Weights of a small transformer language model: RMSNorm before each block.
Each number is 128 + 24 x the weight over its row's rms, rounded and kept within 0 to 255. Layers, rows and columns count from 0. Numbers have three digits each. The size before them is the row's rms in percent of the matrix's.

# layer 9 attention output, 256x256, rms 0.041, rows 0-108, columns 0-127
098:125097091139151119108134114135133162118144146104127155116147117168146115104143132146101116134139128129112116117138122127142131172144114144078102103114144136065112145127147104120100134102124116153157114126104092194107128154113110121114168100169148111151156143135077110141111092130098139130145135131154109124150115137117102135175106134134148115087123149140116119116125083133109134103134
089:119147154175139151121111131117144144124146138137156146119129128101124130126113155167125095145148121133128157114109124118159118138145136137147104144122103130125138129140150139117144125136110139089113128118106129106116116138124123144152148170134091116148134158109145113121115157088192147138120182127131093145104144133081118109121128112123133135116146154106102138151155106116153137118128
097:118122112092163114087103118150139156098148131109157152134162157154149119121165133133112134158134164152125116146140148151122139130135132138108111117132125108134124172127129114145129166129138125146097116114118117125098124145119090154115145138142134124164142140158128149149131135121125145106168126123135138146154098134134131120119111129117117140119140115123138093121124132129137105122112
100:142112144159198109137142125098145116132125131145133114116160122140142124132113139117140120138141073111147155080134129131096113123121129129136133148150127142126154130160114121128151120133136132124153150145122128122126102141151153140153103145167110179122129169095127095130122141141129131119106133138137120128134127105111145074155172109115127138154109138128113133156121135118133172113141
099:166117132130134124143124151118138122158152138130149182106103141138086128125123132141192142117128119096164150153125130121084135125118137113135146157159130126104114086124118144127165132149136115113097126138079138144160108120118132142161106152145153135113145135102159160141131118122154096111164153149134128120091122101131117099139138112115125161144131134104137146162108137120132149128108
098:136101139160131167132099151132102155122114110122128128127108121134112136122161125120129124111138133118155102116132146121109135115127144115109153123150133152122121103124135128137106130132138118111114098103150111095133132155123116141137105092161148120122063139128127132120134120143127130136120098100138176112127102122101146140114137156128138129102128149090130119114126137140114131117122
092:116147130133117144142110131147123134132172127115155147093115129129152141128106128138114105149077088159121134163114128117131118097095168135140120176111075161162128145121143073115131162128157113130107122101129110144132108154149128152151110173126124156140123130107110163123117131099149128106115133139160151128123140130137129132147134111141123153158146138108121123156099108116148125145098
110:115136126119154130152163140142133139123130150127122117103143130141117098102130163135120171132116106111103161142130097161122143108152110126144171150134134135133131102127102130105149118150133118129120140132137136155160087108153137099166122161147126132122121126098144096149131162149119113177153161140091116134116138122099153106142115134140100157133112114148119143138122167114139119124098
105:144103109134149115093131130154137161130126132124174132121137115151125105089134134124091138120144136121103143163129156130110151143159136179129176162146106158160156109098115151105151182163112114155107126101109116136134089114105104105139120148098136140166110088100137148121116114119123121137149153122130158160161113160100171123131127137141144126142114151127130137118122162119140105141106
104:163132127178110165120159123121126165170137172107142121092142093114087092113168138108145161101128125125156122130116141141130134096124150098150085138112173169099099113134132148142105140100128150125114077112164125124120118110110111143147096121142159124123116158148119137133143100131110162164094113123167090115125108166170119165137097128148121154113159140095108154107137144135118127103127
100:120126158116144092126118112148142087111137090140146114108137141162130134114129178124136114136131088108080142142122112132109121139122153147111142123165122119142135122134096132140132135153132124129133141110124141128107106140133154137144171124158099157120149132141124127153124177134132124123110140122155134119127089098079120114142128139144137129118102114137103156155136140116163106129164
098:140119103144139155096133121106154141115120131121132107113150108128136141127113134114126140128128118115127104149122114153120148144118123122110138106112112110090151147102127129147122149132127132142114120108107132146131130138118114110129106100105128090137134134145173108109108132126105144138150130098145129132156129122134142120130140148142144127126137120117149108111132152125142121128129
099:139169141161111133162119147135121123162113139132117086109137112158114131126143143086135161092122084131116159134173132114121119122125106129160165153140117170149133114120114131136107149107162117139136134114144127147163116098145127110144139119137135138119135119179085164136129125168123146110128124110150131091133152116131136147161129152159152132119115120123120188171087153105127155149111
102:141124118090123116123120120126148116121148126106130150132136167123149165108147116171148128139154151132134108137115116133132114142093120149124105075110169098129094102147139149143123147114099133113157121135130144096103132102141098128118152108121133117131117160113125150149111125117122141130113111157112121136106105125111123104106155090108115133124118104142126122114170123143094099087125
088:138137117167108113112131107150111155149120142133149127131113133139119108127138144177123172112144115168119149148140108118147128136143131149124118133127122134139150106139141128130141116144135117127129127143123157141145103111111111088154119146135132103131126141106128120127130102146163146119127159128118119133105144117168117132157119132130132130108128124113103118154140142079126135139130
100:149131150140143140119117145144121171173155168128157118092169086141106093126157153103148151107113119135088159173152137166100173103131126138154152168125151128139125139128110119146115104145120148136089147105132123145174105105116151135171101139122161139136132136097138092104159100154144135167132177130105072138114148129112157089136095128139109146144152132117096168154100167112155120132085
102:145140133124135111133125137112140118146149141128122152109102115126115136121139124111144121136133100079129128117128144124105135154099116114130163127111139149129128122132110125128142121125136122135134144144158114130151132145142131110132121130134148138105131126147147155146117134136145153136108116143133128140144146123123135119121148122141114126149117128136123156147102148147143134117131
085:113111129196136143099178115141149133138124172115154116137084100107107101101099132086121132113111116124128146114127126144116081136144188154162145133159145143113088136088136127178138116127097138113096150105164132101125138152108119130126116128160105132136117137113175162131131117155133148122128156086138139136151141179113113135123131132107123115117158144103109138130109107109160125111163
091:142155076119121108091108130117102130133128147114110116133099102106148115091134134133084129123150137139114133112108117120157140139138121136125111142140137111157155122106162110154138144138105124175136129133121112144139124133083106106142114155147136128133140087119139127122135110101125117117119137130134137131141136127141152132150117127134125109125153130147147139109131110116148146135172
114:091128122108119128103158120142128093132086109157141109171134156132159129132124121099135129129146150157154117123129134138124141123134126148120131118137106097126127124120127114109151126144115141120106123133120149113099150105139120145094132101107093109121141130121152132130120126138126124110117107126113156158140151127136108131091131130108120094127141142117123100130147132116123111141117
088:137118153103130156143140132100098137139134111150103128134124120144114143156119122127145133120074111165171136122134127118122148120160136136117157129155112141123136086131115144139116124138131113134137121133116090156150097139136130170138103129154160123113108122114143121104146125100139146130135123135114163103125160120151166123117102140088142084112117136126136140143117137155117160138101
094:124140132122141136122100118146096141118118123137145136145119108131141127127140118147126162122111140123149144160144115098129119128103109126147130124131168132164141130133161151120116127136104100121121130134146122138117101144109118109141122156121134123142128103121148124159128128099154131127148138125147118159103100120128133131140127137103131149113120127150115123114129151118124123103158
103:121110131132148110113130142136153115116131090128115123120153169163178120124126147124126104166150145139124103111109141102116128130115143140120095111127123083100158144103109124154111127127135128112155119140124138107110122119092117142117141127128112114134125138108111104115112121104127131117150119139114123161099128116155125127134148098119133107138122087143124108136164125117149121121146
112:105110118114116133133159147125131130134103123123093125126128153146155128135139128141143131128100139152113128155137117152128122116173149131133124118146136126108114122125141100133111122146117147108139157121124147125135143140159146139123131127146140125130165119119134108109145139152114121104131129141101119119123149137133124118138123142131129120127130113148147140131117147139118117141119
103:139170135130105142155131120113110146159148150126115131112150107124122130135141131137117131104107117121163140123132132118120103117115112117135130149112135163153127143131147135137115153123108123135138119134151108146138100128103116127151125134120129106099097142148108124114144109133128146152133120155146147117112161158157123155159118133134122126110127148136125152126110118126137145104109
093:137131146152112184151151098123137164177131133153120134119125074144115125126134113116156104104138095119136155173154145131144129094127138116136131175124105179129088118115118117107097143109155098133120154115149123134142108111142134099151107132131133125153130160131097096118141119148134145131096131130136133115133122154131131145157164107121170133152154164128097171128112115126140141148083
100:151113117143121117135159155121156100144132110123112125075137141152123115158116139126137128133111109102138142127130107106098114144104104096108145139101132138094115127124126128081138139136125137135119137144124137158151142136128118109150145130124157125088147085140135108124106108139108132126151150137165128132140148118150107118186163114149135140126103118119125106158113148130127149133113
105:127137124103147129105099116120125157110159139122134136142122137105141121124139126129117121139124144120100121124131124134142141101111133140139117120102126107125124134137149151152114130147109113125097120119128101107116122119108123136108147126164129112161121100113116167136108137124098134136125115136156137135133116141126134155137099127142166123128136139125143118111152136143143095134125
096:127145181127158118129076116162139128105165116131171125096125113139155107120106157123140140160112122142124158167129096130153078127126128137170117165128108126184161091147121116123155109130152104144136131138144135092148099115139151120139113190124119131139142104135161118139116161119167135130112156153157092139097105120091136124121124105123107144161110126150135165147121146120117113119135
099:143162113120133128118129139135152141122141127094163136134139127134114145102151112131113103127120136110125103139139115138121133135129149118114118128101144131148127124099121130149137134118101125113105118144122126124129133136123127079097105115107163108130129147109160136111110111133109129138147130134135142156131132160129138119095099100107135107135134118127133112091154143133131109140134
106:107125151128116122139114140114132116119153124122161123120134135112110117145142129131134113151111116110110140120118105146111126118133122122133139132116122146123122134128117131130124121148123126109134140140144150148123129117145159135124145145153133144111138089121123126130131139163130137123116126140125116130105127113116124120141112106125141138143125127144125139161120141139157139105130
106:135116108137128136111118113128152139118117097130115148125136147144146135144147108144130105143138172142141104129129115147143120167148128151119113090112117108113130134112155155112133163112113116128144113114108111120117151135119115150124163123148114101156115132141145134148123132118116140139146121116119125129141121148105104143154126147113117125120137137138152103103146129176090123094133
091:145115119134152132163121153083131128114143127124144140122148134160139164126132107118132132138125124118151116109170115158104149151107120125097177119127148159111133153145130127126134145106120161133127128150053110156147130169153125127126117122104164172116145140112114142134134130117102116138168085167134157136184087130127150099138113143113135137138078129121172103129103139161103146136149
096:131104154098139147123118111086103111134094124160129116127134115100112118157131123096113143145106129133124129121122152162138151083146124096135094165140151124135100110136160128137100125115110163137118139127138107116135118122105128143134131106111148140101151109132144131113147131107096155120106127136144112132122138095125114134116082139139138096126130126089136149110134125140131135138121
096:130122129137105147143127122122137124119130145116129114113098086100117108119111124099154150131128123103118140135130099113144119136101156104163128139128139135117105100136119146140149104112126129127144141154150144144143134114143152099131115131124127137110154101145151099109144135164116122142122127124136097136120126143103131113110114108130134136130145123155145152137143138096131125148175
107:096099123146123149141134127115122091139106135109089146147136141103140125139126091143125120132114117117137113097120114151152103121142133078142098106122158131114086128150152139122097123095112145091160139151131155138103153133136137107098129106110118125097138158135113145158135141141096126123098104146133112131114139118132105124134129112124125121135119112136143122133151119149119128125157
102:130146137136152130161148125123134114132130139121107138135155141138120137122135160143132131126124124130136137123114118126137117155161128100133117114118147137118128126114126145135149105114134137103153143140151156127125122131144155165122132162165118127122140149140141128122133153129140106098159159144119113167108114096107123126116115131119105141138116113150127136149129120127143123094138
090:122145123152121137132145123120135128130136150109110103140114126098133132109126172127109115130136123142131154126135128150148092116123127137149132126140096139146138126149141112140133110142135120116146113112128163114134133123148154118131125151148111134117122129133161130131126145129144112109134167125141124119121123106101104105133144130134148151144137143154118128145117115083146121118158
096:093139137128136125164134183094140086085143136125093138141117135125147180159136105083172122149094135120152125116110121141091121119093134095114124120133171137098079150147110113150106104124136139104098160131143128105130156148138133176093134108119151169117155143135120122147145164119105115173161097148134116133129155098118142100126146113137089128111118121145137124141125106140153151125117
102:150123088144128169101126142118141136149129153113115173112134134126135127126107099137108111124138140103144094106103148095154106157118090103125115092080109118117114115104139144102142136093112142115156110136133129118129191134134118097105137109127146086156078106092134149119116104125115144163119143113141127119115141174130110148127126130105135112143155130130166088077154119128108109114119
099:134102137142133126158099145133102135142151129132120099104124116125115116146165130126134144088112120087131148142157128121123114127141111117145136168142174170118119106132123136111111116110122106166112152130143109152147087101110095103151120117148160134113135100142133119135148120163095118143128113148129120117138138131089143149138129141149152155116098135104126180151095132128111148149132
112:125137104126120141120140125131143151111104142103116149181109118102133129092108098143101127128122152137118105125156116122155133150157145153115134103124117127132093130124163136138133127120116126125123129122117093120104142123116115113106127111086122115141116135131145126130141117107096119139118104128110150150147133179136105157118123160127123102111136133139157107075139129152123104119118
100:136143135112139125123131127110142103112120115149120152114104147113116149148120123166151104131126116116137122151112110122134124148130147113096118125099104106094096119142106126120161124120160138120118135142112147122119151132128118141115118135088122114123126160115120129111123130126107134133130142142122129133145134124153132136121127102133117126141151115099125116127136094132144124140106
090:133110141134120130128134157144122107146122096172130153159114136118116119158135086094161119117103142156128144158146141153135153123114127122103146137154138162115109115114111168112155156112144142106117148140134144137146119129103125145103139101121123131106126137129112167161146119116127143158139108127120117096128107163140087161107102130114145116129116130093131129141118144159145133133073
121:119138139128120125145136145124123115139134120134137118133123125124132135141123119120120124114130120102120126117135125129109125121118122137129145118140113137111131122125118135116134117141134125124136143131104149134141138118137125121124128122107110137115130135123131130157127141144146124113139129135134121121127114119121112124133147133140122126142111133134147140146121129128137134123115
090:118116105153127132115164156109124112116129093128139142115123151126122155135115124115104132125136123121132131074140079094125093151132110114111114110127088106134093141114145157102126125154129150114112151105128131100113178130135132146112122116097113126125142135119126104133122109125116094110131133128153136169118119100141099106146147137136121120113138126142145095118123099138125149124125
093:121127164124137113163149131117152111125141121135108122140097131148120150136099115129135124129115129085144133110113122128081101101135133137113135124135131137128137117113119127124122109139131145118121140159141143135141129121149128118094136108118125135091104114120133128135129143134100120127152130128125132139119126126140119117125123137132139120141076110141136126127132144138149141133104
085:125131123144113136154143131118120118149124107146092146161119117138115169146134100128145100123123145136149109116127134124114097140116115121116093127127169128090074167128132134113135151104125105103126147120119127122071153147132135107122123128117136137116126126154095127173169106131111110140146092137131118126134112140111099175115160136135123133123132131114136112091136096158128129135137
110:155141128126119107135105157195128121115140162140123128133123121129135152101102119155123141119124107122127130135115105113115134143134093121135178136108144119182172133135146108095136115129146099166126123159127132129160122090114127083130135138135110123122112133134157118122142126144120099108141136118123139099136121141146130099128132141146118149113103132133131127115109168086133141137127
103:142124120104117137112132142144131133148127095101127121146140124122154148124131102138087105126133149121098071123125133105132143143140113120087124089106153108112176110121130115138122139097076128113145111155121118128092151151138107078087133089104149096123121137129120135153121112134117147135126099129115161141127125161160146158106113129113143080120121099129138099075149134154113108108109
093:144124130135150119107140096162139098098144150106122158157088172091136128120106108129144131140147128140111125116082124116156114102119118111119089082139133097128117087113098137148160105129162132083144131141165179107109160124128131132096128133155086133130127145112151157141105147137130114141108123146115111158106109098126142123070128114073099119157117082182136112130164132116137080121130
094:149141146109096106127103096155149109092096139116137136150110155178119163133087113153149139161141140117147125134104090152141127143109156143122120087126123105118129147105121151163130112118147144117163115145102147130164143109126119142109130117118125109135122153136134117094119121112121141141145136120152126136160118125154115128145118113093147120127107100132128096123150138109103111127147
107:133135102121117125108155111133131142143121130105132146134084134154120135123120110124120124116139132123114111117128130083108114139126140145114136110127136118151111131131137146158128134125089128144095115138133115117125142130110111124122106108124127104126104129114129133123120089108126126149102114129142150133120117151164126128140142134108152109116148125123141106099140124138122127119142
095:123125137102167126132113146156126121138139123138100122102146131144151131108141150115136118133140133132128106138130135136152106138114119127144119120122111140135122133156110145131148093129141133115160112105158158110129114110135155132121107116120114124141112144095130145165138133154108138137110129147081091140120110147115106135105131123122113122150156130129139132137146147132156123105126
096:139154141151131140154087118098131105153137131139169111115131094118095120140087141141158148158137087109139127137142100129129120131115132114170123135129144149123125115139135145110125111103131132121156141157104158138172106146134153098139088133115128165096142122087167102110136148110126130112084115115155135128150144109109126091117137094113153151161121148117123150150158134114151128137162
100:106136093088131168086135123130120149160102113103115134118102133136157124126155107132086130130113146165128121127148141127134117133153123143083135140141061125143142110093143114137142160165113098136112101093107093137116148111138119128142140137138130101157092098116136122122115118124121130128156113121125175101163126168102120148147150136110120108108186162097123090110094108147147125124109
106:126135115149119127152149145128120139141105155114120101134129095127120109117119124104113156092119106116132126093137137136103130113124101137141166137139140133134158127153134142125130111119127105148125137125108103134142124114120136106145105118122145136123101128121139132134154125142123122165107114100154132137124136157117132126100143169152132115109116147127137121125118167117133143132111
084:139131135125135155085134115144169155109135138119145164143142152169126133121138125102108120143124118154111139153150105162134137159173148143130101130116135123137110128100157146155143151132126145124151125095125109094088124130141134144112103140116117110153116137148143117112110117148135158130131120125116144149142135164165135105130123115102136107114135122159150120111136098127093140089133
087:121128123131131127122130146146162142166115111131121145124143114153164141147141081125149139125127130122147118115165136092125124146122117096142115133115153170136086108141135132092128151109131153130134133134128111130105162121135128114087118123125143126136122129140117129185144132120132166109080105110119105138118127142113123146140125101130125134116168147146116109123135111136105167154141
102:109100104115121135146149155128092114164095136179096139133166118127147099165128128129116135104115099165079128129129143124083134135132121134131137138149153138098116102147131121113098173113094100149123163138109096140105103153107120118149125121111137153130141143139117101100147132130103117167138089127115150130141156123143159130124105140154152128116108130114128136131123126146112126144102
080:166132127138080138121137133138119176166106116115107130113121126148114120114127131128061159118159128151121110096125151123126152143154109147130138121119108146137149149096157118091128154123130151135135101106093097106119133116115133115129128128111128094160101130143109147118126102062150148113100124077141127119135123151135144142160084172130169114077131144137113123113150134096127134116111
096:121132109118168140114111123130127137130109109127131118140135136120127131127143133115111135135133140124110130118134124107127139107146090122133124126133151107129132130101148102111123182134119124138113116094141118117109156098124137115131115125134108136140118109122168116160137129111127128121152142115116138128133135113101142131134139117140084150120153148124123115126139131125130136153122
097:129144129105120092124121096127124159121119143086106133103102129143109120118122157137119141137149115103115144118130102109114116145123129154109115124138138119133125130120149126153128128139145142163115112111148104138132105128113126140141126134154117114137096127149146119115118132124112124105093139100161127127154144131132122129155111127137144133113103138146117123146150132122133145121166
090:125161123109137087107158145124149119125103127122109170149115136142130144109097090123119120145161133117136107069126164165137145138158083114124119115097108103105109153145100117114119112135148125132147119159096119132104177129164153143077164110101128137148138168128131150147125108136113160085142129143119117140115127126113118109125121135104100122148140107146130098121121125119109149083131
100:146089123132115106119123127134149099098145126128132120147133144133161151133104113113118092142137119122122133115122143118148140151114140128109132114120116133130121141125122101128117120117123124128145112123123098119123127134119124142117171114148126127129126149157132134127109148117128136131119131147122145112145134126151110120135115119137146098101114132142121098105122096136123128131129
096:139151101111132172131134135098135103155099123141114131129106105150131175103122129140130113114140116130149118099142147103126104126119094117120122128152104116159107128140138155117129159119132111134144120116106110123111160100135132130125135110129100131127140122123127133163136119150141135133107137127147122100142103129113116133114151133105132103128171171112120121119146109121115137129125
100:150101131136128105102175125142156116113135145131163141128094133165160136125091097175126106144107155117114139150111109109155141166155158120119105125103090098126150146089102118116158108162130134128150130163140148129149136142150121119106150163120114111148125113111154134106100110125156153088158171158109130154112134145147143108143139091098109111136138124164125115120106135131116129115139
083:105154143167141125109174105136095125114151126164141146111145139097130122147164151142113114126149094165130136126129146122151132140101170104136131133120096129146115125141123133120141137131113161136122117110134146122082132127146134158134145116144126121153145123112105188155106155113153141110137134106140121154114138131131134128124106115135128134109139118112109117159121105124159154111160
101:136105116143117110139105115131144140136113126110125137108127095159113150112127157141121105133146113086109133132132110126098120161125121142122139121121140127121102105138143122145132137144106144129147122115080123151119135159146154096145114122121162124119117136123129119124130127127109099124129145126133128128129132096104109124138121148168160151125128133126117118129116135122124138150159
099:099141118094122110135160152115150124122130111089150116122143151141142163141127145102127138150147111131087120111121126107109126132106128117139083107123155107128126141113105137113122128121117183112108118144128150119128131124137136164122111128095140158114127137104109123156129122105140136120099114152135104156137131123139149110120115096125097117137126109142142130140159099112118125134138
085:108129135148121132143085135149126146125126137138129145154182129131112131113146151113118113105102104126120139135153107151130138142118133119148151152146137136152138115093145122148138127117096121118143119085093114133104115121143158133142164141155152121131167135173121129112139150138143140129175153118128127123108147132111124158139107164137167140107130124131131137145123120106130167137125
091:122086128143113119129134098156153108109101172135114169143136161126133129133116122142141115127131145143158120107094106140153093168151112135156142082150126095110137153098144120110105131105118119113155138155131110104155150165142129095097165124138114095143122146156146084078129123141143108111151114112136149107119144162092125110104124144111144121115110136163143118120126113129085124118175
092:101106118134134116177131146137130078112111087143146076113104122122140131159107131074133142155104118118098130133160110146121126137124123102131142156125131136131128135099097104133164146136154102126145132142117159163143137129155168122131101119113131137065150119161127149150140128153101100102139128132123116142128153123162117135137135124131106120146083075138147123173117138132160154141116
095:144137152180138152158154126111127102144128150178166106160122091117111145143109155117143140087105101165115163112121107156101100138166118131157124138153132148125152132116108136131116148132149096111133174148131142123143105099136138132133116144109124146106148163136173104154161142137167118126126153130121103130132139125108150113098146147147111131133110148122093172173115124125170145124104
101:135117147141137124157103121145115121152125134109123115119097114129119138112112125165128097126102099148114140172161108108138123118129141159134150141135115149205120093130150104142140105140138136124136124134133144121137101133151149100164106161140116120091134113110130143109135131123155100116097146143142143123116094125150120121140139126121130131131108131135104129136125157115124133172131
229:141104144111128167134145122121143094133122143112117133132132129133114131161119136108142113100108125114143121138135120172112096114107145103192127147142125122137112152095127180158126160121082128108136130116130114118131106118158128131134148115109135139140166139119120136114104123155128143157157115180147156139142140136134141128163112106112150113159124117145150165125095111178104128087132
086:164174128123120132114146099146113166133126121136120138113114105115136136111165135097119156125139129167139130159131134111127147105126152166148130116154132155139094125126119117126109139123151118138097138101132111110133115133111102168142100121139114107161119162151123119159136111100144149146121113128130109147122110125118132123141119139126080155102161135157109147112119121141099122131120
099:137125128147141135135139123117147093127139128159143143129121147139118137118113120143143113132134131107139101097116094110141116135102147100107130092140145141126124151144129128120136102082108117104152135166128142109152155151144116136096142097114112128085115146151133149144132119113111136108131101116140113111128122155148098116105138128104113130115081099114148112115152128166121102121156
091:152150144130129129125129119117134150150120180126158146185117108120088108100123106067146136122137130100135137127165181142135177105143118143140132119164147148137107113115087111136107114119141110168116137132128114122168140130103115114096129124119114146125121118105124135116153123142127139126124114101101131135144144129136144141102109138100148133164130156127112169115115117116160134158108
110:146144146135129153192112137118102113117109132155122132135103111117085152139132113129147128128098113128150123110126126119112124116120118109126163134117162151126126124150127132139118122143120105115140137145131147112129128139139141112126127119139150133098127128144128150138150114142114136128120116129143111097115134126138142138131124146131132148118095114123122131137130160121139145125131
105:136133162130102118166119143161128119137127140127140090093135126124143157157115169146168147113113130139125157160149084130126115157115135142118159156139130145124142124122122130124116087130139122095128139143115175152195099093127153126169117151143147144113169143112146081121151143138155104120125155132121110131099136108133119123120153108154096161125114106122108160171126138118134141166128
088:120137116132094120085174111129141148135154132107134140145140124136129123085108077133096123148150110139136113120112148110135133130130162125133105101120165120103097165086105100143101110152124154114127116138149141103109164143105123105088136114126113081139108136143127129152108081142132177109138132123125120169147147143153130147147110105113127109101164146180118112100147118095149133119165
111:122128134151114118127124142174121157135143126111110117095158106137133093106155153136089128123129128121122125171137144139122130131119119130119158161114116154112151120128121124110112142137149115148138109111127121126142106139114129095147107140154150116161117092136118102124135153167115140151139125081148139118137107140105153160147111141154156138130117142142124129137104147110134136136124
094:145133128130117161133143132150119127113142120136137147118087103151138149141142131115131127140137172147153102127117102104129131149124149142141152109114087114133120192117143081156120141158111126144129116112099095126148155135145114173122157126106137107157136142127124127107124083127111106156142121139152144106121153135173118105151093150137126129117133125159139099110084135159092112121097
099:113142122106155180102156150121129190123131162101142127118138142137151108130148083104129145149127164116153101173145173149140153103133154149140117102112123128090091098133139123117081157091108153125112144126114087124129140125132117154112144114106159131169116145095141131120113100128085142137121103154102147164155134141108166146125106118109146131135148157142153114068121133163068099144088
110:111130131159136116131146109121149114104129085160131128121120154159134169139131135140133119149133119135134150118137077129104106120173144111105095134094109132120129134114113120118151128153150133122152142141127152125101158112160151150129113150138115122127136130151115090117130150137130155107123148135122105120117126097102114095151157128141114140147127106138118115149128087141133142127122
099:149089119140162137123142117114141086124127120168133141129115123127125139160115092145154127093100123127145096116097122107086109131133114097104137121123148104114123128136129124126086145151102126141142111149136124101117151162138107117100142092102142119120127116109143118125153113127082133122135093138125165098129117127138152138117134134121134123153091101149148107114135150173093130133148
107:110122127128147135130131126135121147139162125135126142123138126113109114124154140150109110137116109155109136133132123147122142109145145125124150149139114151146131112143140118143124136160121124139127132105119129132123107142142156125151106142144115134115124113123104128139122149149141124101121127127136146114125097104125117111160091149126142130123127159120102133156095120131137161137128
100:167129150149144137145115159171090135150131123178119140159138101117086101157156114116147152071092117150102148140144119122123129095138136099148142173138168162115119136132126108125103166153123098165081144113134118118137106123104114103133096120141158140112132091125136121145180084151118130145100116115149109107120132135129108163135111173143148141121124156090114151141096158122130168166074
107:125115158137127105130121115138113124124155119151121086109138128102116117143136165123139130106109105130123158160123098150128142082138129112140150148132105123148154134125115152124133121157120146135125133109157156145162102084137170123155116157129119155112156089128137110098120152149134130098135163121106123141120116098109117114127124147149127152152122118136124151160125152135179131140134
098:122148120113150111155155133076147141118123154128115162143126131139123140136146098146140138127116127126137130110132139119130135133125158115137112128130130107159108111120125141128144144147109163124130144136134125113099123085150154149140129172156112135141119124119130156109161152087120151121094129157116132144119102136084149122126098133106126151125146138158107126134131116133126142115144
097:135140144117162135123123131122119108097091128118166120148113145099135150153136107133146149154126130091114128140131129102145125128120155097153137120142153115110096126158105125148121101145129134087122147147153160131112139149146109110110132099133147153135133127115143170147126130148114128116106109157133124162097134104099142120104127099109119126129109125153132121095141150109100107128169
085:144149137119116147113084106159115126116143117142126130113102128144130133155155122145129152102111137146100123156150127134143121151091135116112113108104123139146115126146116139121168137125155132152148130131122158139105155123117112141102154106141105083133119115167118162113134130129109109117148138109143107117102106131099125150114119124122146115124135105131137121123151117141128109155090
106:121131150137126090138119093164105137128172140173128105130119133125114130126122147124174138115134095155114178154114103136110122088111122141150127170134123137155125136126084112122138127156146128148117159130155129134153095099143159135135110158163102148127140112124123109133129150162148144130110156118110100132111150103121110096116130139132110164153126148136094169177090136120152165131123
116:145170117163108132126133084154139176137160188109157122108108132127090083092123139143136135122172077113102190164131111104102144096116111136132149115132117153140152103113121155126137154115123154129128095098131131159154097091129133112148143150171092121159125119133113122107095157172162149140139171097153154101136099150127130137153108126145152163128126151130084147145137139076145119141110
095:130136129141135089136124125130135103113153074136132137111129104131062116120125147124133109110131095109119119127123097131098134130092143115111168136106162144140141148131133146119155122148118118132119116107143136104126140138121160102133112143114139135113138101142101133110131136120131143129138138103153118113121117124129108120116089152119138126129134098120136131136142141142166124104133
105:134129138143101155140103125136113171139155155113118129109144131114125130125179168137133113108116122138119127117125129119126124115117145131110115126103126140125143117132161122158106137118114153137107091091151104113127119134121127137139141139155143131127099126139112120093122137119115105154122126127129128120118132141145140129135117144160156148120133144122138130142121117143147115126112
101:131133139123128107123125142116143106137147104127121124122160143127142110143122155110118108145136122130117116116101149126094155097099108124123125148123119125124144146111137139142156116114117152098118124131113151134119107111137146163136116143131123137115140124119095123125123142126149134129119117125139129154130097106161125128150104125145147128161139119119140123166139130139147120132102
113:133120116114115139107112120174113161139135160121150128144127130127134100112147128119108154133155143133107138156118140105146138114140135181161118137145124124169115108100129126131124137138105129143110126105145127105130115104096092097124108130151097115172113150132123114106118112164136103121139137108115134143119119141149146138105116125113119127115156147125137154116131137097111100119126
114:145139119133118113118154128144125132147140133146137114117135108126127097123110108114126129122135117134101155125158138123143118144147100120164138145122132156142103133114120141129144143120115123128138155135157123152157133110119137098110144135146126130111142087128147134159138101160147157112119151130112129131124145154137124139154108136123131144142138138131106155143110136084150157124131
094:112126105135105123118127144140118133132139153100115131119133132114118131111115136160119137096129114100115115089101130111142102157146124129119110133130129140151153102120118143128120142122127114148139114125129107115129138144112116095128135118122129112121097107116129127106124122136123104130153137116134147117114136134120142149119115133140140103126126136121143134127125107117136139145153
099:123126119125117128093141120133142129125128150140144137138127139115129120132107117114115135120142142148103119132109133122142148127122154140112125127128112114115143147088120121139133150125119095122120115114134127099133136105098103135104137131131108104150143121166113149099132119132148118146155135119122127121134122140167152147122123120136116106104172113145128120119136128124114092132115
099:136140142119135112116115100121138136128089144126137117155135143125132142108112117117129135137156137113137110114129103143145134140144109154134115112112143123130103105123114120116134116105119116116147120150121136119122132115128122129101138102127126110133107147144123133125135122125104141126132111120107126123135143146107070145116156136107123106122124112102157139094160106140101120119132
102:135133168158134119169124130146114129130134154116127115089181117092095109116120164131142120119115104085148150114133129148134120115138105103175162130135171162120132116138113131118104095085124130105141151136161121157158108123139160074161144174158145154098134136145154107128134171161168116136128154137098119125097103103095142089112122134169096177140101136135111156147094141117139132114147
096:139128132122126117172102135104117125155120145133117129126132113140120139121098125142148145137153109121145131094147117122120121150087126130138126131114119127109139100140106109129129153138144156135177130144068140163165114117136133133129138128104123166136115166105087131110116134126104140132150113134150119106142150108128110130171125104115132125132109122145161137139132130129118143128126
096:109137128143122082092113078134125122107134134157116129143069149109142142130089111155129095138126155166104133131097135122148097135135117147132087124117114103123147145098153078122122121147142097110135164147168122089124112134120091126121160153163121108161152146133140145107117122098143161086147144144116124144100146131139142138126138106137122119130126092147122134129129106115135119113121
090:163119124157132121141133121139122158147113143132116137151117121105096102120112120113102130103127139142128105118138143111139132121125110170160167110128113157115117134128138116124100128141117103130123136134095108123148146137127138115115139099123148122132121112115124156145165075164097120140116112100127144132136157158140111169136089163128156124109118128141157125124110145132104118144104
095:108117135133126126168125142116109109124151125114123095089141100098107130134141168128114149108098103092125140123142112154086118138125151124149144141135127135144133123122164143136107102127113117137105146134114120145149098124128146124166146123121128148094154119134139088124151176138135084115149138112142114124104123095097137085128118166173127158116094124132129164149103141153136145108154
095:128171116149114109141113154145108154102130154100104124127126113101111111111167148143109167094121126127148125131143137141102105126103116139167160109135144147151126122147136123164107130134120112128120134122119115123129130123105131122163103128152120124136136154144113126161135131148130082142137120126155132134114081104099138157106100166150143158116123129153137141124101137114102134143151